Weights of a small GPT-style language model, trained from scratch on English Wikipedia.
Size: width 64, MLP 256 tanh GELU, vocabulary 8192, 1.59M parameters.
Architecture: LayerNorm before each block, learned positions, biases, tied embeddings.
Training: a variant of SOAP for these matrices, 113M tokens, 3443 steps.
Each number is 128 + 24 x the weight over its row's rms, rounded and kept within 0 to 255. Layers, rows and columns count from 0. The size above them is the row's rms in percent of the matrix's.

# layer 11 MLP up, 256x64, rms 0.119, rows 0-48, columns 0-63
size [ 95  97  99  96  96  97  98 107  97 108 112 106 107 108  93 102  97 100  94  98 108  96 102 106  99 100 100  90 105 106 104 112 101 104 107  87 102  99  95 107 104  87  94 105 109  85 108  97  98]
[[141 143  92 141 175 141 128 142 154 140 166 109  88 122 103 117 131 119  89 133 130 131 114 152 141  92 107 117 123 173 149 136 124 103 139 114  99 169 138 143 144 142  97 108 103 149  88 132 143 140 146 120 138 124 117 198 115 149 178 115 155 134  83 120]
 [140 110  98 111 143 164 107 154 132 114 132 172 107 135 139 146 114 105 147 150  88 109 105 152 104 113 122 118 107 123 126 152 126 108 135 114 107 110 104 135  92 143 133 155 133 130  77 121  93 149 111  92 161 130 156 182 130 114  82 110  93 123  67 108]
 [159 141 131 143 171 131 100 127 134 160 174 165  91 166 128 106 134 138 109 125 129 129 100 143 134 100 144 155 180 117 196 133 131 152 125 123  98 108 129 148 153 121 139 144 133 134  86 128 112 133 104  94  99 176 140 105 138 154 114 134 121 162 112 153]
 [161  74 149 109 106 155 124 115 112 103 134 113 109 122 119 136 108 120 119 152 127  78 152 141 136 123 110 109 168 154 152 121 126 125 188 126 156 183 178  93 133 100 148  93 138 104 119 129 116 132 135 104 145 148 148 114 134  88 106  90 125 151 149 113]
 [107 115 114 119 128 143 115 161 144  86 108 158 174 125 139 161  63 105 168 106 121 146  81  99 148 117 148 115 100 157 126 166 110 113 142  92 120 153 117 143 166 123  90 126 117 137 121  85 107 125 159 125 128 156 166 135 106 132 123 105 124 144 123 147]
 [106  98 120 102 140 135 153 101 108 170 110 101 150 146 138 101  91 109 156 148 133 133 162  98 175 126 127  75 184 102 140 123 121 127 120 143 100 144 113 135 148 141 161 120 148 138 121 143 142 114 153 179 124 169 127 136 143 153 126 100 110  87 161 121]
 [125 127 145 104 119 149 131 155  85  98 137 141 142 180 139 173 143 101 108 121 151  98 131 157 161 151 157 101 144 150 158 126 125 111 108 102  94 120 125 136 124 134 137 103  95 120 126 136 169 140 137 150 144 134 175 140 170  89 179 148 126 143 166 152]
 [170 119  91 150 126 169 101 136  88 101 156 151 156 114 184 129 116 141 131 132 128 123 155 113  74 115 104 120 120 111  94 144 117 100 124 152 120 137 166 157 174 111 144 143 147 142 124 167 102 141 157 100  92 116 142  95 158 136 128 143 150 129 118 109]
 [101 152  89 165 114 128 158  88 133 140 117 119 107  94 131 146 118 132 125 134 143 104 134 148 161 113 173 125 150 121 140 104  87  85 128 147  83 156  99 160 120  82 141 161 109 123 112 105 144 118 148  92 118 115 148 123 105 141 161 104  90 116 167 137]
 [137  87 125 109 152 120 104 128 117 132 140 111 179 133 115 137 150  98 189 169 151 102 131 135 102 121 172 110 132 130 115 161 156 169  75 142 143 127 144 133 144 122 140 111 150 105 150 120 123 133 110 100 123 132 126 162  79 142 109 173 159 106 115 107]
 [136 122 138 151 109 137 100 120  95 178 145 154 147 152 148 136 133 124 153 184 114 132 163 144 134 148 114  92 137 127 156 175 136 183 124 111 143 149 110 118 126 110 117 112  85 112 102 122 106 113 171 127 127 166 122 130 159 165 178 110 156 131 139 138]
 [183 151  84 132 144 119 144 119 155 122 150 123 133 107 100 133 115 137 131 105 159 146 172 107  99 120  99  97 126 181 134 158 111 126 152 156 115 100 118 142 104 102 160 147 141 111 129 101 101 119 153 157  92 145 149 157 138 104 103 158 131 160 174 124]
 [127  94 163 111  96 138 142 138 102 129 159 131 130 158 175 131 153 123 180 139 121 151 112 119 120 190 120 138 140 163 126 163 119 186  95 164 121 168 155 128 150 134 110 114 133 120 117 121 107 126 100 128 103 138 101  97 164 127 163 125 137 126 132 164]
 [116 138 119 161 159 134 168 192 136 128 120 102 149 148 119  91 134 176 120 103 123  81 176 116 137 106 141 124 136  84 105 108 129  97 118 134 133 156 131 183 153 146 151 122 153 124 106 140 109 115 134 101 104 113 147 134 114 103 121 107 102 127  83 120]
 [140  74 115 115 122 132  99 143 121  92 113 102 145 141 110 125 145 128 114 113 133 144 122  93 100 116 105  79 163 155 140 138 183 137 136 129 139 101 130 143 144 136 133 110 145 111 101 145 141 147 120  63 155 167 109 142 132 113 157 113 168 188 122 113]
 [ 86 151 115 166  97 164 129 168 104 143 103 104 150 116  85  92 142  89 134 156 136 121 105 151 107 143 119 120 141 130 146 106 111 150 113 163  89 144 115 134 161 166 110 122 129 176 119 139 146 142 123 126  77 149 120 141 124 122 113 174 111  90 111 123]
 [139 110 129 126 160 143 130 169 145 130 121  88 133  68  80 140 162 142 122 122 149 169 113 122 107 134 127 141 163 156 143 110  86 110 164 133 111 146 134 135 120 109 159 138 128 149 168 150 111  89 132  87 121 127 126 146 137 106 141 138 160 104  82 171]
 [166 109 143 150 119 118  89 117 151  99 117  69 108 134  92 186 105  78 125 111 110 105 137 112 151 104 147 129  96 144 145 178 134 138 115  98 102 108 127 110 112 153 113 134 148 121 138 122 178 130 120 121 137 148 170 106 123 145 111 131 144 143 168 142]
 [171 157 138 112 145 166 146 115 155 118 156 169 131 166 121 143 133  99 144 122 126 134 117  95  72 108 108 129 121 138 112 133 144 108 128 131 112 143 124 153 139 111 157 139 112 152  82 134 145 118  95 149 122  66 131 148 120 178 118 110 188 135 122 154]
 [118 127 145 109 110  96 126 121 102  97 161 117 107 145 117 169 146 103 137 147 106 156 117  88 120  87 142 163 119 151 127 109 119 160 151 120  89 131 117 158 148 151 183 128 104 139 149 171 141 177 109 102 167 134 106  92 122 166 140 140 120 140 116 104]
 [184 106 128 144 162 124  98 148 100 151 124 140 127 117  93  98 139 149 144 105 107  94 126 164  81 177 132 136  75 115 135 156 127 122 126 151 128 132 121 150 100 134 184 126 128 162  78 142 110 142 159 119 131 127 142 120 136 115 102 117 158 159 115 128]
 [140 170 138 168 142 107 130 162 139 114 125 117 121 105 134  83 127 139 170 120 101 143 133 130 111 120 136  82 162 141 104 133 142 159  83 172 135 151  76 121 151 139 147 116  93 124 133 133 121 139 170  89 132 133 140 116 112 193 123 162 121 109 141 119]
 [152 127 121 108 126 134 197 146 144 133  73 136 124 147 103 118 130 154 134 155 148 110 155 152 144 126 161 142 144 107 128 106 142 116  88 123  95 138 102 123 165 132 169 127 175 122 175 113 111 165 127 144 159 124 134 111 101 146 107  84  90 120 113 127]
 [109 131 120 135 145 160 142 136 124 111 151  93  99 125  68 113 133 116 168 132 107 152 146  91 146 102 126  91 183 151 145 127 115 148 134 153 133 113  73 152 135 115 178 119 130 146 144 106  75 128 141 127 112 164 144 144  92 107 135  96 125 124 141 149]
 [109 128 147  80 132 174  88  82  97 143 123 113 159 149 123 149 134 149 138 153 112 139 114  88 169 102 149 146 111 159 112 126 148  95  89 138 109 136 122 167 135 128 126 103  92 142 138 121 139 176 137 120 162 153 152 113 102  90  96 128 102 131 109 133]
 [152 146 131 138 132 144 123 186 132  97 120  96 117 134 146  96 128  86 152 120 137  99 134 139 122 159 179 126 129 128 135 120 107 123 148 118 120 108 135 157 156 118 187  99 127 134 149 146 146  96 115 116 110  87 133 103 155 166 145 107 118  74 177 106]
 [103  81 145 109 142 125 115 152 100 120 137 106 167 118 149 127 142 101 158 117  99 139 145 111 161 125 155 141 130 124 128  79 115 180 139 137 100 168 126 108 135  94 171 137  80 131 149 104  93 113 138 116 141 151  83 158 150 147 121 124 131 148  98 164]
 [135 120 135 118 118 102 111 126  94 134 132 163 115 127 164 162 119  82 115 115 122 134 150 187 111 108  64 181 113 148 137 152 120 120 114 117  84  96 140 177 165 147 141 154 127 125 102 140 151 118 123 105 142 146  99 125 131 115 111 141  87 102 128 139]
 [ 97 122 116 106 194 141 162 153 147 110  97 144 149 136 142  90 131 129 151 136 187  95 131 138 135 103 107 138 165  96 100 154 142 101 122 123  83 133 113 156 137 113 147 128 156 129 114 112 155 104 135 105  89 153 155 114  84 147 107 127 126 123 154 112]
 [134 120 152 150  81  94 132 153 116 154  94 114 117 156  96 127 146  74 159 101 139 165 121  99  75 113 113 105 103 123 151 119 130 128 138 170 121 118 120 126 124 145 105 131 132 136 103 183 131 122 105 120 122  92  83 115 147 134 101 139 102  99 160 153]
 [127  83 127 129 167  91 151 159 125 126 152 133 163 148 113 151 158 134 105 113 114 174  82 171 151 121 123 140 128 147 135 133 137 142  98 141 109 168 127 176  95 145 164 151 142 139  91 136 133 151 137  89 136 123 111 164 104  96 105 143 148 134  95 128]
 [145 108 133  91 116 148 112 169 146 158 138 110 169 116 143 103 130 169 143 134 149  94 147 153 146 164 130 131 132  76 135 144 147  95 139 111 133 120 159 122 159 164 122 111  71 149  99 124 133 137 124 173 152 148 113 133 160 153 112 115 132  86  90 134]
 [ 99 109  94 126 114 128 117 125 120 143 156 127  92 156 148 146  97 127  75 119 127 104 160 146 103 118 144 125 177 115 187 128 104 104 127 148 117  98 123 148 129 126 141 121 111 139 101  98 122 103 131 121 124 123 165 110 113  71  89  92 110 142 181 123]
 [135 135 125 118 165 124 150 157 135 124 125 172  87 107 129 158 159  91 127 102 109  96  93 165 121 130 131  95 126 183 150 157 111 132 140 127  90  94 133 150 117 152 116 103 118 112 105 149 146 138 135 118 106 169 122 109 110 102  90  87 156 136 105 167]
 [ 99 126 112 100 109 101 118 102 100 108 113 146 128 128 123 134 107 132 161 161 145  67 136 129 171 104 121 117 150 151 143 113 135 132 144 125 131 164 122 139 161 109  98 140 130 111 135 153 189 119 164 122 122 128 124  60  96 126 138 105  85 109 166 144]
 [102 107  99 112 143 148 139  94 154 117 150 140  94 146 122 154 130 169 124  80 178 131 174 132  95 111 115  81 141 152 133 137 170 117 137 111 118 124 149 118 150 117 142 134 121 135 123 174 101 115 141 112 133 138 170 147 149 129 113 138 118  93  66 112]
 [158  74  91 168 114 112 100  83 119 151 160 115 128 147 113 120 120 117 111 140 151 128 159 139 138 150  73 115 114 106 156  86 156  90 135 114 125 131 147 154 111 134 159 119 141 108 103 133 141 124 118 107 140 132 103 142  98  83  93  91 127 169 117 131]
 [143 127 118 121 129 135 148 152 146 132 150 115 128 156 157 123 124 130 178 164 150 157 120 128 119 101 127 134 158 126 125 172 127 115 139  99 144 148 104 120 105  94 173 101 172 123 157  96 107  86 184 181 136 148 121 145 170 129 122 126 103 117  87 134]
 [140 102 105 128 123 193 163 115 138 166 121  97 153 129 133 152 113 147 122 118 116 101 127 133 122 138 134 129  87 127  93 136 130 164 129  97  79 101 163 142 104 161 153 121 130 143 141 112 110 145 116 102 123 138 171  82  85  86  98 164 130 139 129 140]
 [ 87 103  71 160 124 105 100 124 121 124 154 153 108 138 141 117  65 133 118 136 146 123 131 130  79 119 116 106 116 175 120  74  97  99 122 106 114 135 105 142 116  97 108 126 118 123 113 143 101 126 159 124 133 129 151 139 179 122 142 122 174 121 157 117]
 [116 149 130 146  67 114 112 145 175 145 111 148 108 101 109 141 104 124 132 141 153 138 158 115 165 113  95 131 172 117 126 112 131 135 187 127 136  96 143 134 137 128 149  83 145 135 128  81 136 168 119  71 102 141 159 150 126 109 137 120 126 100 113 145]
 [105 136 136 137 109 158 134 189 143 167 161 126 131 145 118 146 138 107  95 152 128 106 107 115  93 117 101 127 132 139 128 106  85 160  82 135 113 121 174 124 120 107 153 141 137 109 125 175 165 118 155  99  99 108  78 127 112 147 117 174 107 132 120 127]
 [101  96 125 111  93  83 135 113 157 141 141 101  69 126 102  95 131 153 132 130 131 139 144 130 121  99 146 157 165 103 140 117 110 101 136 158 105 163 110 129 172 125 106 111  75 123 136 155  99 156 134 160 143 154 117 161 162 136 136 122 139 103 128  91]
 [147  98  89 110 168 104 146 124  95 146 130 146 129 122 105  98  58 146 139 119 116 125 160 152 142 126  98 109 160 125 165 149 126 127 115 124 132 132 131 166 132 124 134 159 155 132 102 169 143 151 154 120 101  90 142 118 163  95 117  73 111 112 157 125]
 [144 102 105 137 129 124 122 133 107  92  98 142 135 149 109 131 171 121 150 148 145  78 155 113 156 176 125 137 146 164 170 142 132  90 125 166 166 133  79 109 163 123 153  95 124 147 134 127 124 147 152 107 126 152 139 109 102 157  93 156 132 151 119  94]
 [132 127 157 176 133 133 168 132 113 131 121 128 101 132 132 158 171 115 129 114 185 118  99 153 113 123 138 137 111 140 133 141 116 117 150 117 114 153  98 142 153  99 116 136 126 107 120 139 185 146  84 131  89 142 152  87 178 113 104 140 119 186 148 117]
 [115 114 100  88 153 120 145 129 148 191 189 125 141  68 153 154 132  85 132 139 129 107 150 160 100 119  98 155 116 123 124 156 118 101 116 138 118 118 115 137 109 126 181 102 121  95 122 126 117 106  98 133 122  95 140 157 131  99 134  92 134 116 124 140]
 [147 121 133 142 132 152 114 133  77 110 148 126  92 157 126 153 129 134 154  94 153  90 143  91 109 109 131 128 144 146  91 127 125 106  71 121 126 154 102 133 133 136 124 134 104 109 143 135 152 197 139 110  86 113 116 130  96 192 139 105 143 150 127 122]
 [129  99 153 139 111 106 137 121 133 151 160 126  87 138 124 130 104  74 146 159 148 126 141 149 105 123 124 108 184 128 178 105 120 117 218 136 144 126 112  99 118 131 163 123 122 146 107 111 148 131  85 131 117 138 136 155 127 121 108 171 121 142 121 129]]